Weights of a small GPT-style language model, trained from scratch on English Wikipedia.
Size: 15 layers, width 512, 4 heads of 128, MLP 1344 SwiGLU, vocabulary 8192, 55.1M parameters.
Training: a variant of Adam for these matrices, 1173M tokens, 4475 steps.
Each number is 128 + 32 x the weight over its row's rms, rounded and kept within 0 to 255. Layers, rows and columns count from 0. Numbers have three digits each. The size before them is the row's rms in percent of the matrix's.

# down: layer 12 MLP down (transposed), 1344x512, rms 0.0334, rows 209-243, columns 128-255
# gate: layer 12 MLP gate, 1344x512, rms 0.0339, rows 210-244, columns 128-255
# up: layer 12 MLP up, 1344x512, rms 0.0356, rows 210-244, columns 128-255
down209 104:113136133119157126132117126161208146164166109107133141182131097104211153100083170074145174105135122077144184121158145098153128145166182158100078166106153142132201163130169169110102132146144096100099139150116116134138147078105139181157145134091103106163131150108086107149162092119156118172147112133153128087042127101118090146159162108147123116143212129153098089115050116082171146124116
gate210 097:191124197172156161123063159129152103104121184102139134122102142173106176058124098088112149157136068076131080116110145061095151093097135169095133091218167116154142140138154140100164131134145147121126099143175128114168079076058101134190175113158136213147143133109119102114125162130100172119119130051057087182146123170163123093102153171157104138183113108147148130134083147126118120119170
up210 094:082093154171136137165138094173122062123150105152110186119115104087087130108162075125122154049089134149155128108139163143163147141124159140191124158091124176094134072069177203103135166099124095199141142163121131063155131126170083069199165109105108159117106120122107061110112112068078091158140177136129092167176149134182078136100091158075065052146174124080073162124132123111099097179149
down210 096:130109125108091100083112103121135159008127163166239139132117128152162153164149191181106142087095152117132138097149127156128147151150115188131145184074196049140079164144167098142154137135157166145159178138143110118106199152117114161104198168103108098106185161170103138111166132112141134109133073111171156141112147130121136156145134110132135168151158129135173168100234109164132178126128
gate211 104:181099142112134082090133114158132137100161047067185154163087142144159113125107136103163100177161104111162090111159176095166129069085112117161140123114126119102122134161104071070071115173088127057124146174185158120149137146106152101169147155071135186169115115111080082149092094081183098156094095150106145107077094179094105149105173209134159157134119090091110132197092105173190094105083
up211 099:123125166090161071198115128142152132132120147142148091142162084197123077164123135143114151150082185181160199142130100133086164128078133094093202090146134143150112152099101160134135116117164148122194160108135147181159156120121156145113117085161103183116155107120090162127077132082116122147097141137153118147129133082117100137158128186104153041175164140197128229108098166165150072113098
down211 097:065166161114114184153107173112048120123111156122129112135134165150102136134148152096125176114089117120121119153057168153086159082133166155106062144105173064115152088122123111096101091134154151132062130146073157104152111159147166147132121061141156107076098113104110151132122123107125199123134164131117156149132114110150150120096164108182113069171102122187142148097130177088142071147104
gate212 099:150128134111073148105090152124094139092172109103061152137144135134155087141119155144169140158105131142163094131158095139136124144119082168054138103130190095077127098139093103104131203083060116208198085166160120168126101079115120090159154089144088161158109141129116176182174127213170163181159150080140202100127191138141114144142174109134091128134142139121180188157127148156080135231052
up212 105:102148112081145115054106124164119112100120115124105122127101121171162139131124056150170091116041096044115078120089149097105155080095154097124089121121111061089160131086165141126129084163143145086152177144182184119097137120146171128097132106140175145123074156107165104116178192158066138119136167123163155083162112204175106140082014113165130126092115118182126091086123152132101143108169
down212 106:106124133176111121119166098133117140138099134140055092170140162125160094110130075141174171129084124130130110105121108146077143117124138162093106119123129051091196167129109144125098138103149112119197136163134155096118174175148068107113167128141124164122146108111127152127093158164152032068115166110141182068163186157115115180161103158162201126140125167146117170125128083136113129097188
gate213 105:101063128095053088123134132084134119083143143108131133135108138188156105119116120134127071166104159126175088162123121112103094091095094107142110131137137125100098148171114140102224100151191147163129048128148146118168105124099160130077126190111174117094090135143154143191146102140075086127176140128130123115097099106098082184140099194117202144139118086115171138161118127175094129090121
up213 101:113135112179141106149092146104180132187130142132139175147188112159113157143123178106190081205129103143101138145188142116158127158102125081114102111149183171162120189127050105121144097161118136088110172128158150094054113212119140097110129155155163188074089101135126167102116185101148114119113156121096132134149149162163114148154095076151148142175114104124172214037092158113066152098140
down213 102:157154172161101158145165119148157108161146127134096140105145174162156101170120129136162098095156127100108136086062172192125157088184195079088102137107081126121196136122166136160136146101178163086202149136096131158151142132123137103131090080158127160148195095113109094106176142151112091135134104126107146090182104074086131082116071133102142153187120136135140113122115119103130156134144
gate214 097:067124149131074073062096059178146150077118078077107121103143168127118128144086132153086149127099136103157106108106180177061144143114113083100101118127097135129082111150150159164152145119096157141098121180106137127139134049057136074131166135117194106109109037186093061162117173136122159109120140107101216159110094119148058112130079091126135142157136133106140140084103120109110124121126
up214 098:148163133142150096127113156135155083165077103101146083135155161189146146110181121082100073137122101132154133163121147098125098151119161132113168123090169129152063114097061042135103130182159138110159106159136078161066153144091144141143122155105140128172183102090114090133115100101102145099107089127111171116138126111126150130135085187156175105186113064113178110135133068183141154105142
down214 101:111192126108117068151125117142140131085135104132149127113123163118166108106109098139113093173101123176125154072091160111122089144048176110168103113166143135148081137119136125141116141164057114132095089160102142143131156090100132089092197159132100105161117097190140101109136139115140168118103062157159140142131092129108099102167132157083129213130181134119129109065083137108149169137158
gate215 092:116117157109095164132114092122122141121142157175125128137117110102130118111120109117147141079090097106153063119108188081182091143143126182060100112171096142162126154147119088079139108137149089101179119127134149107133116101106170096165149112086097176095100170130076157075089127151102157149134139086115106121064135080080130176141148131183153159168095125133138141141133203122106101107085
up215 099:103120111165125118097116125143124119080074108097123099119171158091121140113112161083106127122156158114091134112112147154105121120095096158113118156140141122124084095102169133111086088095089170139166159146174180134099166169152133101084128169126116149089180128149105122209145096104148183111117177103183149154150123158144154093105128175120121158092133085073105165134104135124148079067119
down215 102:116124123151111146137105101108083157144140151168179128134107150120116161115130081063081122131200172098095106120084231107148167140093154081140106141154168161064063143142070182105101108109124142196146134156087113093133105095113109151146190106133117151128120152170128137122134112086143127181150157123146170121150156075079096116133154178102158167140144109105090117109148167164148125116110
gate216 106:155158090108126119092135179168124065089159074149114089162113179150118103122172142163130101103066121075135104088162169135158124171098178144122121120125152167080103100148184121134101110149125138145138105106169112132155138129148139087135131103130081088173149178099133178099103165099097125134144151094053130088142128089177063150149139045165104117179116193156169173199098134099104196177119
up216 099:097124125083022144119113171118140165106148146149122104123155071122165111154148095148128097093097129110060216163148116118118148172127143123145127147109073126113104084168061099118122102166129150146106163109111123127158194122136181102135164153171124094137130137090092147165137128131122135087142095126096127127112152087135138142152163106098124174138149134117160116130096158159134094096158
down216 103:205133112099165127101116141146113157063171152123053163064075092085073133141083123115200082151090077118140143148092130158144102174144101076083121170088141129121098132093177114136146114127108089172094119111108125159153160066123110153150105157043091119118118121174149119103115139086095113126177142144117092143101102110119134100148154146148134195102232112109116158162124129142160145140133
gate217 099:152119186123137122130131135118135108124160096123115166118181089158148123104118130111102136134171125063163150121135141150104106127091132092107134066145109135194107127135091147152137159115165086111086147093189101134121129134107132090075157202070096094106115096089124114168105156166155149132085145098110130131107156123135110038083125139088167151171073090128199100097147102105134124178216
up217 099:101141133082155095065072140062107075113180112105112079145111125123139169063105117114110104097151092135182148123124121176093142095121117166113144178139140127134121128119135125136180091146178116084111102116104134103113145152113162161164111152134082203140158113134127165098162180102127108112130153111076132124093186154074197103101101091138094148121088117163152145158147093140055083186152
down217 096:099096143092156162136159100139156091115112122136182175173131110219162108160156114126113163145125092075144125134107117119117138199167136095147183071093136161152129078176144111098080116141100163155134101142182149152077134135147091103133158118157142125099089138165119180161119099160135111149157130086091162093165124114140194109143133155178120061111086109173135073030083127114115141097130
gate218 099:115097118110141073120164123188123175142148111094172171086126126148085128147089125129179157107133113123111166155112125117171134106176113163061111097120075148107141129103087150103184125130122160180174113120137147161121117106112130112178173160076103153124129122111159101129136179094124180013223123108137110119106147087141114118161134125135160186126057100160171123092137163103108089151129
up218 103:095189080084161105115165113127111119079128102102138152127099057114116164171123139142173193114113128141146119141154129134168165148134159112073210112109117117146158145106168146095105141181086147149150088167135128204189150075090092156089137085114140101084114084155123134127187130178116144127179156094130099107119133129139114127124120118121120175125096183125155117100111143185106154110132
down218 106:106086060114151152116117114118130133148129135073155167149121108120140121144083141153175080188140150094133091153197164096112148078236109121063118081116173096110206220098129172139131081077140125144154122146122096115119143110115155122118115117099120161151161101151147189190184098176127135114065145130139202189121163168094114136143158167086088123160140143121154116134171130097137151188144
gate219 099:110124125089161135109104093113153191131106073151116200114132099102187158094168176146108183087106115155153072179135101069123103139119123164139184149139106104118141149183093153133138156086124105106085136215139114100157166148087175129133113151109176170133115087109106170125084138138129112102140073140146106185188139088158106074152146131182058143109115056080139103101147141043082074144172
up219 099:100079169089072140072147146131137128145135110160120181124097104129143100181163154112114145074181144115126101094123189140139120157157135127172166150114112110160152140128183111097153143147152107162084122170153138069125180104137169131121056165080130208110133160129166156142065152145143142104100164095142144182183163127170199089159141119139122107108084120065097147124165155116108157148184
down219 099:155095119153125065177136189069197068136137182121081190166161120160118081118140139133154119122127178062114103138149157135128147155235104160089146149159092099092141114193129147115133171054125089135105125130124118163144184106088141153050161180093139114080134120134095082132145149157114028095095089129151134112123160170169104140107123169161088109112110174126114104151193097151187128121119
gate220 106:136141173089102127075137087105135119094179141108082230160091113193184086169103116100094099117133112122098151152116088126165124158109193184157195106144108092178083176094147166180120097153140196120148128136097107153147156150100117097114122082144127096162099117168154137127110129118158063128081163083106105093144144197133103118169110107136102117060142126102128087140140166098134080102156
up220 101:097148172066151138147104141100092121121087122092123129150119124118078189120125087137058112186135118080095118135074111139139103135143132138055155090170151178189127072165115055173086124079112139117123127089187105195127159147176145111156117129129121131084110176097157146110100092073124117121141074162126144168166121139128121125157158086083162072209164070121137122172147097084081103134160
down220 102:146117147185131010111157125132163116193047103089112145157157180064083073101104179121134138127120132125069121184095129132129105085147105082112109153123129079161089088132152144102154103091144170156167115090215143130115122120154082156162159151148194182117148121122109172108147140167127109126091111102103116109103158039095091131131142143102157130089174129161188104099140126131128122129100
gate221 103:125100125157107118130144135104169064118198074126135136160116163159119103136143115170134162130105107160157171153167145064133097126140104140116092128172136125125123124151108149050171159125163172121080072155129159172077096192095172129153091210119107217131163128118110118153121135119115133103136142115108139170133136108135048096097147125129186091069199128138134172114124108110116087057162
up221 103:165122161167099147138115186070143114092140127145132125097088119094161104107119086145161061115134157144154154062092090096154111122149126094108121118112156140145152130134156065084179143080101147157171112119163060168142126052106143151107105118192118170111149168077151144101117130142175107139076141132142156087108092089130077155185088122168174102188080143125108032091137131114149181118192
down221 101:096106138152131123088154142124143138118177155187128153136077127129089112104158127137143132100169158108096113103128130145157111086057153129147057148151143141133129103150093129155096124140161114091131109144079098133090063071065130114109113135156128107132094117132140074113151151103121118126085095139161096120106137191186099165126129139151112126129121132055091115101086144131150149178158
gate222 100:083124129158101129091114088165151129132131081133121137152144149158108156101165130121105114098023080117148121130142114147120077089079095152192153155130148134140117154151102119071086131123095152143089097135170146116106095153132199157120114146165186148117126131135133133134107106146087166205070115149133122152129089168132152144126093098181141149123069092083152131103136142154109145117103
up222 102:101114133095138123123064171147121101098186145115130104067085083143119166169080156126153174144119138157080108131074156114136113124139150125086136194147129088190119080056139125189114073138174137091122149159128136134109161134116107095179148111127095162126190167122128133157123081157134119091110102134158124158143162143141093125145107115145138143089136109147151128132140141123096162142157
down222 102:108071123111115136134108110150109151157174133101154131174112187111093139147143095182125141148161124112086126161164161167174119078090133127178070153178106140087103066132153129078164073144122099102128160137154106140114086159135126167123129132140114089144072124129123088166156067140136117160128119137119155154101156181172123101127117154154142115113085116170189073086088185123141136052108
gate223 098:144094107126073130109140180131138118088134158094172158056068114159079104107083162152069132130124164092135158133086087142164088094090089131127128136168100059111141117177166157125111140108132095088156133092101132097148104127150096099071114137190062151109153105109098129148113154108132150114147111177169157082072061085173164160157124153138124065094129162079129151173058087083153171086086
up223 103:091141128138095080101164113116108126083077155088155169128074144126092144106110112187143078152169163124095147119132096120096099183148146103128140132143183133067148142077073127082125134129178128084134127177150131120119137096137122142087127167096088167213197076120091116098157177134150136159102141188154180094090114154104178176175129169085102137141139109083105160138109124182135092078106
down223 095:087131167148153130149142074113138123108100141102173146144165158090186073120179099128097080173084115141053149132143127133165102139192120115165131121104135135143162131142154083128123089141174127131109168133146129135142114135152136095153117083131142100147160120203110153107140079085136095157114129121092081160089067183113143135154172135118092124133137096128093091159053140134159151113126
gate224 101:136140050072076127082157148144124160142115064127115073114165093102137148183079158168157183131123065122147095136106110144122094108143137157153154133128141103073131148128108092112101173099105157086166105153155175073134129118136151161114051090156136069108173129161131117071053118134104147159151066073135143131110103165132087118151117129141127116166165119185113143122126191030151135177130
up224 102:102121066140115102095138147131156131115186076140148157102123134130147062121111117119187099097122143087145152085146086114166133074112103129121145184127123125180131137163107146152125098120146176143120102098118146174156095121100126147185165125190084183153145097121079148123103100161061192122160125146161092128167173111132154105129104214161127086157095064178124152113139137167094059113123
down224 104:100141130104110098103110137098103147125148125160116132141092175210151117197192129040120103111149125114064108148172128116121049152111122137159155121127095149099142142162124111137214166135139155101080114115109130143124129106108175113110136132162098108113068114138120170090086132155176176123133115198117113133147123128172105146111142167109160090124174059149144136135198086092176094173088
gate225 102:164104128110143136052134126061142165102158169125132149081083117075107096198132109109166074155154184152084162147120087112104182126143101059134101100154102091121155121179169168140210128107151113144120098165135101113142151117133132147162184148138086138086173150179112113042159116103099187125134211125083129084188083104134148126131137125169079132150208127133176084183131131175115123143129
up225 099:067087120073156133163172070107166119139105115127105180126112116139202129128101105144064156101120108123101091161143144097077145182159123074163093100122098065078136089130127153138114143176175156114147095174130162111135098134126099094133088098135170108173095220127127152030113152111120146122113133130106097179058135110124178077040120165108169071122166116098112131218104092153077146201140
down225 098:056142153103068130094152093164124083157161132107066171160135192141088107091145132126136152105125139149124131089118127130125151108128163104087149091075110113093162155130103078151062098146090129095139066125136145177096133144137135103153106099163132095157124139154140136105107141119167160141157117142129136168129157156062127165106152121135124089103123125045124135135093145124116105166137
gate226 097:090067077116096125151084109089145106146089072137152111103148108167136136116112148069065212125096080137144133076120136080102148154104093199166098106092157181156114069101107154131123167128122147097048124125142161121172126140202131100143173168121152173164082100131135165174090107124166156176136174112127149239145149112141155146156096125171104112159157124126146132080128103126127169111170
up226 093:086098106100120136132140169106098109139136157123160163157166129140074128160113183121169112104170188121150153069111111155075153162129139085151118126131141101116160053135142189116084140145075127114149118074101127213119091090153097071079157103128117099088131085068081160182121148138144185076115111134141092162170146094123113115124144185122193109130145092175124148067081132113169123106127
down226 092:119158116157184112053114147120102132121118178117084155090132146106149153185112119143166097132097145066127114148091080112138094110216059156192113100083181093157103134178115079097131194119123112121132132121129122155135182120095106095207109128137147154141155173133096115097134091123131115112137157136102163147170148124150118133186145154122110171144151064114164134137031112123146124104137
gate227 106:168117130102118104101080081120189143145191123172121137130119108146129135107179153159109111120103114134146068077107155163110129210120132158118178141101120149131115123153146115109111164090102135172086123107104163117128084144130171164127121168163116241118112069132121133156044101165136102089159122116080109083124122097143117165177140085069080168088084100119129086155131109077078162146139
up227 102:141161107056101124089154148028146152146135104130119117105199059129147183155145080136073073157107143083154162099169106103088110097140173086151161100119097147132115179110089110080158148118121109120121091133125128143155116162090148170099119072116147093141078139124119183155102157080158178152097176103099168147096136066116193152165149190096147105152031170136128120116164135144150132140131
down227 101:177134103079108153103211160122189116184122095120088183163121102093135151145067099071157143119132121108114142123146174079183129120117183153137194126134102087136113076135101119165137100092144080164169106138119101100118148106104140101182138117175132148118132058130114159107165119140191115107183091133133172152125189088152082136150121149107132168171148101112069151101109137181159113178104
gate228 098:121140154155110127126116068095134074143184114130119118201149161122141117056121180131156174054134129074136167089123167093151107117126116127102154132080069075118111093166139075117162159131138151164138160187178157131138128119131150083132152085162223109177145132143122124145096192192148119156098100150161107100128123095166137126146200128122119182141109112040194109157097132141125072131166
up228 101:188148047116101160147118131165124145150125150069130127100121144157141083191070106163125145149142117092204119133099153125095125142097117161090125130158117137110091152110116117131112159150047154135078130074161153133082093138159122209145083128104126123093096167133080084159116127149137185118113054123122156136162118104128118129078106133080146078119114079147146110144086128118124175122120
down228 100:156104207139180138127137161162087094101123123141085173108165107154107152169207159195142102093094097104119131164151160115129137148127162141138128178139068179121139135160137201119086084146152117146162140142154121122080098103120120122073137123108169073166108111105122146142102130143128139121121018137172169075080144089176074173094205149126126106150137121098137098144136200092148119115134
gate229 101:128086199105140140100167098138098149114085192110134119086138107095078102100091129175130142115142127192122135146110116129108140145133194103196143132166130125106123108128095122102121145072155159154149123149146098091183126066073096090111105125105127116156151140123164192126074133142129176151141139121126143137186124123130142138148150144121087100132160167113145112137153137082168078218130
up229 103:119053106111132129183122127107105150129131085161047123151161139175121138036114112100177125154080075158123103125107159121087135185109135090115105100078141069134108138123135171171138147155136122122171203111124196131132150093179164106109190138078167117090124168104119096154144123127133156119103114117129105096196126186162049126140074123089122169113183172139123132156148174114123173133122
down229 100:143125153146105121130120117131165123074105152123186074092160199148132122121095127123104115072148155101099063128135139112038109111123130041107088143149095070141167149103072174156075139125219153083156100156144136160142105123128151100148168133082111162137134155137130168158130155075101104106112091115100206128153114164114108143131245199186120143079106111070174139198106147123134115131075
gate230 098:105147133123102112125118157112089152132156135108114121117111118122177091122124098166142183163185102125125081127084142113125130101113130139144112152103143121078086142176143082079119097141147123116121075166165093119097148145121137137103161051157174165106177168113119132148157110150096094127100078105149128114078057117163158165145152115154187177110128129153104126124149146103130120108140
up230 097:091127128084149154168132054206145125106166109107141136178132113119109154115120112099137127175164121074137130116085171101119083118154090150124070087143153120108115142122166138133072129105196150129174047156168146160153158050144177090064103139106133088146126128146147250127127122131144132210148144150142089071166174134104152108086135135114100069180129126139127197128155165124154098110126
down230 098:176158091114087180112073152153146177109170107143149101122150141175140144138125124093111122077155139172166065072167153141098223132161163077123144095102143113100179184145146111110104107108113152106166064143132108119078156120123108179140151137090122119194112111145177181072116072099085160098148109116174120095104094141093080165117097146138165130128106133140081082125168075205081099141122
gate231 124:137059145109147128111123091159149088096149071134081119104137117104129115159144147130135149141101091087185074100149120114146056106108080113057108101135126134137149102216107158161142051058157081121086161139098154140143129111104113115128154183070186164161111117113143185129076171153133089151132130154156136088142125090125133087176147099151070141099169111118121101202113169135118101139144
up231 112:160161131120137084184168173108136099123027175137143113128135105089143182147106143132117124191116152162079117165144129138151128120099137132121164113149107192174138115128134110050110119129081141152153138086114112152130123116086132112090113102132050125076182072174103127126155077100069114124107096144118210132126120155064126128093125149137086146174148116099163168111139175157125152141123
down231 113:148091099189083136144157149121162126102119151053149091106104086117145081136111125118041142145155062112135132191101143120146121139201117093122160162083255114150193083132085197136091174089134061150160146178120148100111150093135075080138167186093133132119115144110166126109188126120133153140124160133093183119087181134087166175142127102100105096126117146200165120130149070105151127169156
gate232 101:113121090087094137111127102109185161130152164142088103134104123105133126123188156082096184135092174179148098174115162155104164141134163236137137119126119181135110121110067158129169084126183142180101118157137161106140233125142186164152158126099110134142111106135054167146150091173151112143162154118145140158142146083149133130139156097137119152102072175078164073123107174099106117081086
up232 105:195111113128096194152156122033189134129158167124143087097108096116144082066128092064154101125113141205113116209076164122098103146152107129138073117113161137157128146114129117127174115131170159117049128133147082061100166177111142168139210216153115136160120058116114098160110093162147142180105146116107106177146057135096152122100097180071112108114078140149080177124158165089158103113157
down232 101:108161101139133165057142142099149103115122066126160127115097110114147131130142130055123157163134188122137115143111119108152107126095107159122105117085057088162088136097090100148087140109137106073104108164078126095077167096114162098117128172078157113131150137111083145125135144133191134118160113151095093167102110130071144130127137160117125092152064144086113124135177152132095139171092
gate233 103:153139095118138121060105122115108106093172131100097125149138073134101186111157146130104139123073153094166115148119122110151075133104125135201168123112069102144060131076105099107119097133168119155092153138114076061157128110066155113121135129174126145124132119155130112150124172136082138152139100104095140077127134100170062161133118123154112071097121164121114140066118118128134072169140
up233 109:099127131130120159113212075084124109084156097137140093169123171159125156146104123171155160154140155083075173104094176131102106101141106147174127156106106095133165140128060118118137139175123112150067185114117137160157176193083114089122139126116088149176098179129121136147120178145176145128143117115150169075105094113185129159141108161124146145148110125161162139141124082142157106149125
down233 111:135128079098093081164139130136129089139104118139095144115143146156144153071087142112126096151111132163111141131119173112087139180166107170179122086151151114143145134090124110140059159090154106186099124135133143076109152130130073125108122115151111105116124166129124135092128162160125148155061060125112163124130048159105082110109163104130144128155160129084135107077086106133104164120132
gate234 098:129094170153154083121128111175101133124115096119093144133154190126126146136164149162112138150123140088158137139119072127098082127124164090158144147150143134156140075128100179192157112093194101089091128211116153102105187130160141111121095144114184082110088101122157181202123158128164147150183171156152203054109110089137108140102129164164090102118154155190149116152130146109115130144153
up234 100:143142063067109092112127130151149104099135143133134066131151159166121113151119164133112155115126158174137196103158147059119141099102127113084113097079091133134128153136118129150147122110154120138124118088150084160149160207094119194145059108115111182096161108132125107089183140127081161088116139150172153214154225116109124104198167100141135151170065162174157087115096117065174177101152
down234 102:122134132150118144191136165133143131148071112157123142210146078140161159135088078175137140065099089125195087160083138141128116074188124119120113168100122170158107108171128131069153132167150090128136119139166151163154097141103159078122100105090096136135113112128138121127140143133095127111116160102150092138149120122087139089116151114109123121156084119115104112088017099099179153122093
gate235 095:103169128109123147134109149115170114140072153158124105072172084152158117145094141087101154123101139124104099150110104126144129096119106164139148140120147158093143188141112145135083172107121153136100155174078155123185084105082130070146098097109145140116092097183147133128119152112140123134155152125129169126150089071116159077184165065174094124091071172110190051096150191167119074074126
up235 095:182138120158124183155134128113170123116147143114144132145107155172085117098165084090091108115153118121101165101148117120094100150142140139137119140100120143125115095140168138160130088143113115105123079149109132063148129193159088152154114111118157106136146110078167157178137252110184128144133175112173106178154118143135072120107121133165083160159088159144160128130102139126126101039101
down235 095:175118149136086110133134105134084117125115117078105115124122153151091129082162000157084079152168171044108123095145094089111143126068120145145142051108193117158146125129158111092136103127166146131144071046143078118175172164139085166106131139148100145082171125090086163119145119056113115157142136160081150067143142104162106140153106068146139138097121089179124132136124112124141124094086
gate236 101:141128158129095115069136094111148104106137106130177096082144115096157226157126150064159129137143188087084134152140117185096102128121104125123163102118138106115140162137139080131106142171064157158113123129184106110171111174090084149157160217057142102105161143151171098149117137160155131188084062090097148132114185198168076123098117090179129132122196211107132115128130147092097120153095
up236 101:099124097163123154152062150130146154098136173071087115085132116105087132125104125164107106100144120096138123122127113094147117139148132145111123110181088134118093096143170128096179128183144125142142163141090095122103144060109093140137157158153126143143188047117066103160207100073076150081106101112084096092165146143209166152100093108142168150151113101106120077149131168125109096185174
down236 101:100106095130166126103128137117135169076138109089095075147126094165171130138148117162173155147133124108097119130135110137051150147169159130091121116152041148225103109124098142109173056141133171144120153074133111148142131141116131138095158081163146150136154147115107113065134139119094128171165140122075109144115092156073101148113118057150092196153120142211110107121132115170176132147162
gate237 105:160116146081077099116142094137087184144196093076117066121112115188133171155079147103126150118174102100158124147091083102145141134124154099158131156127138098136100172121151113109133162147142149106073098107163116157163158186112157144093172172122169127127049116136159107150128145190133088134123112113081184117115144165137102089117154116125104214137112075117159090136083166140151151122083
up237 102:160077078108113124159146103131112154116123132080042118166167135140133092131145115129189108121098151123127087151094134123084126124112159188143205129183113124157112117122126169094180133205082187128095084105101114137133078140137193119140160096142135111112090192121108132124150105138103170094109110121174078097093114141118084212106139155140164138092145095088125157145138129144136139129134
down237 103:129151140176124143182187140122178090163136180105086113135109146117110110094097129079082121129121172104166092109134146112098118169096077087164170097058119120132156173105123117173125125115075095102112101116150118147145155149096116177176194095170122089154167082141090126110182179103161127113172156086104112125103179096129136124146149059134125106105118149136140161159139101194046124115161
gate238 097:008087193083120084116136074076124163061110148153123127124173133135155097142108183166186105116118095151097117143086117131178131143179113146130125103090129078087159160085147144135153143142113187088087140118156162138132203105140137159142100087187132150151163148138075167135094069120180130062117137087106115097174113122117154177209104046114109116135078181102136118097159073146108086152146
up238 097:158154123088115181099106108096126144105130129123140173103141110090126095152107126151177111075152105117113145099128140150102087145129163143103096093145143142127115151092166081113139147141152128110103169143194117184124146127104106119121108062145119202129148067129103085097137108134139077119129092106151106113142113122174116140165149158191143112072109145162149134161148168124095124162133
down238 100:168126128161153118123082156111172100175167162123151112162099135104111097157064194118110149095158136124116111100126126117111143136132162146178142076134208066176192077072102158109135175079138102153112099113108147149170080121152138188154126102151112079111153119103159093139133140143126176148123142119134122124086089128130097090094100152174103148142144119091122078106215146144127119112106
gate239 089:133143110104113125095135097149127143107166138111083126117138110117156162112119194157140126098122141131062139155110149097150117158131135162124157113147126119117137100121167092111083108092153080166157157116131105143117134080094155055086119108140149111088139142150138122135130170097191088179115123158093114091163117087151148120095128093127124173169140113175141165146121074048157176191117
up239 095:118144124145128083139110125129156120109125106169092122129100115156137143098107076157088087112124237160079136152196117096100115094099096061068173128190138144182164167122131122133073082159182136145162165127124134172097118124186079140055142131113104132141129119091149187026150111118173093110167120116191125059174084130104170152175112156131165029118106178135076133153123098112157140121163
down239 095:105139107163106184138093138138153159142095143096205155089125104066130141115151141085138074140102154176132114082155095093151097139151122136127116080131157182088158158158116083118153125106124179171105115087137089133129124101161109168191142116118111124143124161205055137074146071096131140121121124103141099114142104160132067114097095157186121163082112081150118123176096115156119141109096
gate240 101:160074143127093106163150172112170134109118092115092078101187070112169057124102090132123118119127119129154146100149093101147120080152120128154070087120117079154162115128111053146156091150152140141126107153122175099106192120113136092220079126128140115118127164119183119143083136160109180216172105053076106119101120092084136088114111049167172159147158132082197110134099210138094151131102
up240 096:080198118157196136148068103120121109159169089144131093188135166139140119119155119123126093150161110147140117099170122137140085150122075175124093073171152175080138135155115110093061156154158142104214183119126089151081109171106155112119173158074078139152100106146205148116119108089106088193123155134117125109083110116102163157113136141169155137139179176142200118180116079139072133027104
down240 097:146180153137096093117158080158141108088139150100114130177190154124156137124113150142175169210125117135142083088125147189082126174085150164184132133106132055159141088121155177133152134140098168130094134125160183096184162155131083136101078160195150103117138148140125141137110082067116092127100166121089034230090052108082158084143129168107136167111102115160144182153185162113132127123128
gate241 100:130062130067152093159125126162185160143134123122093172139092171071155121175095138104120139152130092085128082150115097077129075099131126056105093132166153084126150141163111102101113168113111150143141057141122132140121116141188129135058102091110094120227076107143110181123138182132173141154145130153186186146110123118104088145055174162105060159155129139075188147115132093141102104161138
up241 099:129101114154131131163146142094103094102083100117141044124095153116156077055165120174060149140182081108145157121118112121120120189080116121138054147153136110137109157074136185108132086136139125096181111211103119123136114142100133102160128134107137114153131101165079122111147133117127124135116167116147141111117119163154110081134122137129141142056200085144126184069112149112079139137172
down241 099:152098087152102083137117131143159129148109139158106163163128117134098074147101116148093157182132138145093169127098138106101091161144117130113144141116153087171162114112084147077092125141141118161136106093079117126148127119135115096133112130198195162136080066137076094128148134150138145117084123151124123091130134116078112088082164132124078134219143092223161167145078148117083192108127
gate242 102:094130159188067114141152187114101149129091074109118117104186193140090120124133183120144126140072108166133092121087154090142129144108106146109147140067122135088105127106174173168096121117158114146113094136136127039134193135128098154131094149105102161106155088134110187069101155174083126102150128107123181142084073131161117096118076112174135206094136125157123154063121140044136100079142
up242 099:206109140063121131086125113138082133172078170106130138192110135141125164104118136164103126091180127122183148142165171076124080153135135133139196131143134082108114175113127121128104111168099119097139161131112110127159154145127184036123087138201135132087102145110141150067138136081113061153219131087125159140118144171125085115098149133113177217121113146130160115126098125177075137154160
down242 100:105136128161087101130159123090075130193145095092090145077072141183144149115092100051189120128114139140138093146128157108131101110100158114104156214133137118152054096149145115191113116133143103139137125186187135104178133121146074133134051099179194129132108144133096199129129129145119138087150193181135108127134142140118124104161126149102113140099161097156150095138144122145145086121197
gate243 105:115123155124146145086172111112104091098102072166111081133145083174086134133107097156135171152049134092095123155119099219124130152071145112091120159164119097096093121127170185162071116074142136140120097125090115110123111079152159106100073137112183120112154118183133133064103163145127085102093161144034127126128116145157099141123088070183191090171068162174140180121093138103113136120128
up243 103:151170153108174134087180142099168174162110107097161190110180077082191125175113130060122129170113094191122070158096171129149091162116127102148130159074110082131127123141145155117120171122154151145133147089118150172127137186149116145070160129160106087113134098113150132107131148057194166159121173150134138164133180172138140138141107057135128159117114078135158111211131126160094174092149
down243 101:167088186159119189142167083148148154057111158130168059127163119107084079063103094156108093105078160126099109123104157183099187115079108088146205133098126076137149180102152116139178211139159120146132139118127134094159092106148135139162177124192143143108145128180164146137159160171101063163135156126084168104198110103143160160145153114087121086093135137187099165137183124110158113082098
gate244 099:090120108143075111101121124133140098110144177149135092096112170107117109111132123113160177127092149134137098126050081118098069121139096129095041124180176090121110103150121130125155107189174158180119213198114162087170182166135121103137152147192155115130146088121128148130122107059162206115118127159156117141089076020136082143109093123070139159107136193141218124085117154130133083192147
up244 102:059123199100149110128126138148160168103101164112129145190175135142125129108173077116181040153167131171182127102153189146125094145136118109065190124116167112125117096077141107171112148164169150158154151128117134189093147130143140156160131176168142142147128129107114105130115048138158161137104093132173110166083073120184121120089159171072121141150135198067073155109106141171062143099123